Weights of a small GPT-style language model, trained from scratch on English Wikipedia.
Size: 8 layers, width 512, MLP 1024 SwiGLU, 25.7M parameters.
Architecture: rotary positions, tied embeddings.
Training: a variant of SOAP for these matrices, 972M tokens, 3707 steps.
Each number is 128 + 24 x the weight over its row's rms, rounded and kept within 0 to 255. Layers, rows and columns count from 0. Numbers have three digits each. The size before them is the row's rms in percent of the matrix's.

# down: layer 5 MLP down (transposed), 1024x512, rms 0.119, rows 477-507, columns 320-383
# gate: layer 5 MLP gate, 1024x512, rms 0.117, rows 478-508, columns 320-383
# up: layer 5 MLP up, 1024x512, rms 0.125, rows 478-508, columns 320-383
down477 101:075122110126111094103140145125138148097113151146085131121117154125124126115112125097156155147128096104129134148121119128108148101121156108114053122125144132110180126117083155166107157139129151
gate478 102:123112133189115145125095109112149132141148112168169136154146126150131116166117115129170134083125133140125111146147134129124123153113115143153155150203164141128131130127111092149118126159133156
up478 103:108106105120156087146123117140156130148135125136143133131147140093085158111143148143164162091142126142156126092100148066165085115087184062149110120110111147129128058159111076083109126121128146
down478 098:166151140097167162126156125122171160124110121141111116145076123086101144142151108128142144107101119137112128152140126143143093118122133138155142114115124166131132105127159145100095140120164115
gate479 110:107169151126140206134100086130153157114137159092149125125108138119145158136131135132098109110125118139112132122143121085076099125131140147144189145183134147131174148159142114162104141103154152
up479 110:130147122127137134111130119099110154127123148100086084132121149104122143112112137189132109094119161108132114121156128131153129129117124142183165152156147167135127071132143156168150164119128085
down479 105:102158127118147080136130098142135124103135126114121170150132121077117116142115127100146105119163135129109089111129108164158116110107111157128190140093132157149126147092109161102131136132108162
gate480 104:186093132120138158121156124124093097152112139137133110095124116112146163153146138112145067154135096132146180123167151129095102178144188125123161101117151137110169139121111142128142137120121132
up480 098:136128115111135125110124146162125134150092143110112126098161132112107152153163161105118154135125116109109121153151099156125140148156122124161113101119114094094160158136169119146114068154085130
down480 105:145110147103123170117107160129153132128151134166095096136168114171153118168144157146167112092159115122146116115122078095140087174116081131100136130131129148149145104155121139141120109137112148
gate481 095:106122103138113132111093147076104092138159122171137134121123125112116161092094103142131088114128172127126174167133157167108129126149117097154104118129076122142144119120125141142122148121143117
up481 097:120109173152158115128141095128103151144079101086095130087100124134131126108160124112124082141114124115122144111121132110098107124134144142113161146088092108140098133144140129146150129118164159
down481 105:099169159140122158086149112186170131128146057120113111141161149115117111153156154115100124109135108108162109118146098124157132100097103190096118142160159115120127123149161114108111157115132113
gate482 096:092151153144160139121150161147103147099150138126094120098124085124170161179135121118119156122131141114110150150147102056168142111102106131137117131129133129099102129131147115116127174156130135
up482 096:152124143138132106110108134137147077107143115119108169120100131112121134126116117121152140152110138111130149124077150155126140149169160119130124146109095120139127197172146107150115067130130132
down482 098:123116132124148145136131133200111111104136111103115154112129120128152096114153158120119156134097133087142092103109124113141127164110111112121139184118150145140109138104157103147172139155151115
gate483 101:142151084101121118118065137137101124141115128162095114157097132138153140115152165113124080124148140098147127115153119137137103118102135161108117107165106142142173142118118103139103164091119115
up483 095:117106109157110089092122105138071109103063122114166156163124107168142164097172132127136147167112104167102141090090146127120103165123148136121136123109135133145165097136106135119150163143172146
down483 095:124132082125078087135112099103096162131153113130136097122137145164164136138133119112138150125160158129106137109143134109092130132131099123092137103142122124134122131106139136139120120162149115
gate484 103:089136146098135148135134143147152129132124124090147137115118075135144139158127130128118138107110133159081122103138089134125123129111124158118104092164150152068105104136141112128159125182117126
up484 103:130092130148150084131140132119088139119119168116154134136056105104133167133129113131091133154111108074119120097146087116147116120153153131158138131153089177126081104113135137163136137134125142
down484 100:124154098137114125087107104133174162128125091119140124109121127086146169145101124131140168121106149133133080146098122152115103149106121123152118112079147137092120118162148109103161133107139123
gate485 096:097138071141145153159173114142099127102172126133145129144120141116098115159111158131155161168151112113099098155125161110174166136131123106112142138134107108146146154145125116114099106120137146
up485 090:087082130153138182146107187141116085094154108151129161087112100122159102101101119082163134128139127099118166163109150116121085125160173136128137159098112133127137148149127101152140136137111121
down485 091:127090133111099141123130107102143131127151133148106173103117099169117142156087139095123083124136107125128158122096110150114107163126134140160130142149105137082100129125093131189130153136119150
gate486 109:099135119145107188084124120137127152152135108148142125129155132138090123124138081161140119113146156127140149156099116122123079133077105142101175149153168124121100119146126153171151146134146114
up486 113:108098091140078152109079138120088126122093119158133140120127133078115144105123151148140161132105109098129138107139142098123117123149087160098110116116104097116118165141094135147143106093144147
down486 106:102101114137165168143102144117155095108100128113109191116104108153123141137120127135144155113132141114153153155141158201078131148095116137095107101124168149131102125132121111104151099111168143
gate487 090:108122104154134094153126121133095116139105115075161142114121137107139107121173130072132128145106096147094124085094130146138159141151153088116092141100151153114095144154123120125153153156166140
up487 096:116110150156157147110134109131131132126098128173135124130117126121154134125116133134119131107176101145162136117108117182100137154132160149145127123140107127146127146106143144129124122081124116
down487 093:152132148140119147149153109103088146131141133130103104113141170168088153098111153119113126077122126153136138115113154145108133118123112069122179174116091126136112132116163125116111110159124167
gate488 106:127105146090124140161087112119135100113152128159136147129130139143088153119164172110108143142179138149152101150112131140131121125135135147100091121089160136161105167128145134115146155143113085
up488 102:136135121079142147184143129151134126124147114128155149147153128118109115121140153139113141125186123105195107122113156116133123123120153140087131094122098143129127149088153147095088148137114082
down488 101:084135080099114140186193126146146127128152134157171085169168142134101126144178121124175131150187151100114102122121108118099146117126136153118125130128111121113138129151098125108142114138163147
gate489 098:134105099143123101133114098105142169166157156162134093154152122154132116154091153144105121092135165119115124153114101138103136129097143173117085123122135164082104091121155121136144139140133168
up489 099:125128135181144160119129114085148118156134157101122120087140063109136139110093177130180089160147099105121110120113144129155096139118109136101075072120161157169098149087178161133121132141090167
down489 097:124153124086131117128123151140103123136151145161087087147131154088141138130105144114167163137115136126123151088141138151166128071116145104133163096063078122145108142110089193101165168151125129
gate490 101:133092133111111147150115164160122114104104135124130096167146145134108122125142102114132160119126127139142117109054090117119121121155125129107173119110115185090137150117102124167108153136084097
up490 099:096120116108164108087145141146132125142153128133111107154154120148113108180151096181179143092119125119131113171149123093110147145091158105141140103134135116110092159129127072144128099125113170
down490 103:125151105121181123127157147110112073139150125132136125066119145174109140158149108098099133101149113123140104143157160146149162122079143096143127138157146126136108125101141132142183114095091132
gate491 098:124158115123130100136117070142156120142161125128113113127142164111095089124074112138124141101157116141148130113124145151118150084149160074145125166121122116154115103081118127158124148122127077
up491 099:121121160135131153138123129124108127126101092101114057142107063116094112095175190170126145162131165128114177135119163137124078131150131136136173101122145149167108149096149137131119158125093145
down491 099:158114124119094096096149140106141104107143181111129139108120138128133101142113122163081126133103132098094116144144114095165141098111118119097103160113156130078154098125139123153118084121128118
gate492 099:090114125093149074121097110136174099117141099174127143163114096159135151139105139117143141107188130135107075091117143110097137134110132140089075135132104130135140102143197119169140136188117102
up492 102:105141129120155150153119142139096118099127118139150101142145141145112125136117124157115136103111199083101140140109142119140134146099132157088164123126172122118095167085164122113142120108161146
down492 105:108140153133157168127105161095131154133117167128105100131149129093139121136104115152149144124137128131126152153135109129153123162077122118150143102144148155088112123136136115105141103100171107
gate493 095:138165114128092164138153169100143147145140120131136145135111154099117140098120101133106195135105138140133078110090113107138136122115111127152073125114133129122118133165117136113154171124106131
up493 094:132116113109155102176101153164155136148165151138080126106102129122167106117139078148087135120111131128083138109137120107115095161133130111151169145140155136131182131167101131083121124084156142
down493 096:124134128101133100138108104070111143134106120140137172108063130116117129137181151153163140109146074131148139158120143121086095070113148104082142143121090131152129153136108075142139124173147139
gate494 100:121119157110140166134150160094085164097109177112112145137137106094149146113097122109118113117130129070110119092110183114085122112154124101153109128102150144137120146127111130101153135134103117
up494 101:135125115165119129111140112114147140162098118071119091138117117134138154098170138105130108117167152137109143132107148116138103150140133190147130130119153104108139134131132148127144119137147130
down494 101:131123116123092146113143108105128142156134149135128125128137103100155163148105116120128144093139125132118118123150145140089136136112137119140118160122128134099109162104142150155158150124124146
gate495 114:152117116077113125123137110090126163120079141172130128117112130143159096131107128139096137115196142123166144114126120144137148133124132109121117109125104150107132101116154128149127099151115171
up495 107:152132099130147174147133121142130124144132155179131140158129131139139108120077127140156150110158155112072122147091120122127113154142105109165161153138094110116134137119137102145140100138157098
down495 102:120117148183135136075139098111144126138174099139126118154137108098118135151155126126092110134156156149098064162111119133150160109124075120100124135086106131139138114077139125132132167079115143
gate496 102:074106140136118112160174164107124084139141132181130144141146093158143112115135126129116143101124149155104102156134115121135097115133092131127164088162153143158092107155132131167133120137091089
up496 102:122109111152117146122139100107103099120078120147106084106125162114134121107125124130141113120133102097138152178065103164131128092123109123140095106121141077129129137099140100171067164077112105
down496 088:124151130155139128125109133164148100124106113123105116134130098103121138133169103142145142149104130075140079155136131109146136186101158122116085126097087121131172141175119144109119094122155165
gate497 104:101145125126146131112157112131159163119135107127106149086164078177134098145088154110093131154125131144118135136143109178123092111126116103130125077137129141153106086131141141120126106147156100
up497 106:140138180126150157157140140119137098162147126124146134152140097099105151125139163128128058132105113158110143125152153117117118081182138110189118128157143136118129117113131130111118116115120137
down497 106:118112136108077155148142200124111105147101097098146148115119115052184177143131146123107112128125109170133136160132096054139167086143125126143083129103112085103130142116152135100119088110113129
gate498 101:157127141134099132133139142118131143092130111096100100116112148162058141079135081165160131159138134126106154129113115174164154071138110136076131137112119158167130083094130106110099092146142157
up498 104:112102124107123134143136135140120155114121134131122126108139114090194165116143173152110164181121115146155160087155117149150089131089118172168118141143146122147080121125124134138120143117124104
down498 107:096120126114133116171107152120104114138123129088058139146152058067135163124154149139094101173109074150178111114110083172127098163146117115135128128129101105134132122129127105081172126106156089
gate499 097:120115111109143082100165147158124120163125137110121096120124165134144125133169149140135129119124115154115132126152141092139116140093098101109105134114142114132101142133145105136113125105150090
up499 098:120099142104163134077111128132148083138133120121111148128131141187144174123104126079159108114096101092092107152149133131120176162137122161130119118151090110110129132138079133111113142142112114
down499 100:106147147135129136118112105182109124111114116111134160115114139160129142121128084128101165109178160148182120118125119057125141118111135059118149102123130131136162132162104164135158126096110104
gate500 104:163122146085115130149155166129135124116120148153150120118114107123168095131136075150116105087081125119106110094067134155124120104122132128141138133127115148091109110152152127181124165122136104
up500 103:128149115128171160101107160123112109116141152119154131132132163105174184092106168151134150087120132140195124138155131107121180141142138155158134130108151124169154111145132151124144151134150126
down500 106:092136113140151135156117196129142117113106101095131147144124118125169149119090079129098112143128190145149104129139125119143129064160121153133127132143137102115131107117113128154112133114119115
gate501 096:147105129107114155095179143086137131184133113148050112110140130150174146131118091123123108154134084119117133138141179118096218145105137181086094133143119130152136160140134136115126127095170139
up501 097:132132160147119064146137100180125119112146124119115148149115113090124107110130125069149135155123147101086143092132137106134121100163120115146129129143106151142145125080150096132110127167103110
down501 098:108136118109173122066125110108128113146089152135131096107103134140085129143147157176108125116130142096130141105096138079161132112127119123116107136132169112101140112116147107118153144104138130
gate502 106:126115138087138092119096109098120118129130148114155171114122111146106139181118174102120114137133145129100087137154087123112127124173130105123111136104144158145155145155104165117105131147137128
up502 096:153103127124117109091096098143140101116158141090120112127154109101078128186090125094129111100138152134079136144128078172161116125102145158117114119088119103111116121139097113106128107157155126
down502 105:145112107122117147128106063121143167111101123135123125131109113164137118172118095130125132112089049127100137133121113138141137130080116113160155119137122108117116151147112115119109131168169135
gate503 101:104137128125118133141113123132143128096145097162158157130130145147112130132108155104132138122109135103181131091193125127174123100138117119155112164191126166129140164098115166151126144148104137
up503 097:153086152135123113127135159128085097123141108116153153166160098097139137090128114130146178118112131121144125131132131142128110156104104113118135070189121131114106142112095093139127125171103106
down503 103:179136134130165085202105140140102111108126128110134160137100116196099117164121140163109143117144114149135147138151112135116089106111142137099133125151158126155086071106172128120104137135116132
gate504 103:181160122147073169109158148161120148126184113156119129119153143106135100130145132122148132130138147140143129136133128134144116125083175106135115107117103158131112130117131136162115122154109164
up504 096:148131120126091144150120120086152125099171141105171127144154113136167102133138127117078126121110120124122129134133086112118128141123129128114096076088128133106124122105099115152119103153135102
down504 095:145125134169118129157127085129150141169117137161170181111134141123129094182101122158106124088125110125108178114101098100102117109087154118099103130169178121126161118145090114118116169109115140
gate505 098:159115168122155130120125150159108148179113131091100109132129083138078155141119095136148116141114111134113142088158103126132109139145128146133152157117122134137160111125165133113140122135121149
up505 096:089117167097135129133080146090159108113149171133122106110158131135128138141103128174100102133123156150158142108133154141108112160119120105129133056114102122159127145129159162140137135102117184
down505 097:131133106130066120121114125123188106134109104122124079163111135124101132104192139115149121102126128141140161147130085135123141097131145129128086151090163156105130122162119137132128105156142103
gate506 095:109156148118148110106111131162112128103134159156142096163122126132132079118151123152157140049130106109125126144094176120149154128127080182120090112121128117108150176100105140106133117080143160
up506 096:095119141074095139148139114158108141114111150114144157148144150141109143110130156148102090171102135138154122095136127121115102139126136121146155126140129089127167143127146133128144130100191071
down506 096:131141140072128130136158134129116112149113151111107127125083154154118158115105131139140136139097104145139104114150134124125121159125114157114127156140103188123158143148122129149128142126098133
gate507 102:172124061120117164148106149123127091163128155135126123116115119095152133122092148143154132115152081124166119133100146123147161128097153101131108118137090132135066113138128141113139124135097112
up507 105:119151105135106131162122154130136111104128126096119155126132127101125144119150121115096167158126164168159112131135173110111097096156152110152132079186116112094117140088137114089133170133155154
down507 108:118127151175161103127105174090139127086174123135129140087151151154107139114141111132138108149106165142121148138145133145107120106142118129122145126164122131137170174164128108116143169108140140
gate508 095:131128127127152151136079104129115137129100120113120109123123152117150110158120070095184166115117123144112193148102089099132104112144123158113159100137115136127072131134121099165132168132075101
up508 095:148134126135108168122140100136172102128099069123119128165129115100152107080097125097105149179147092125127123109071135118129147143150099104102133112120096109143072136106123139140127156141129109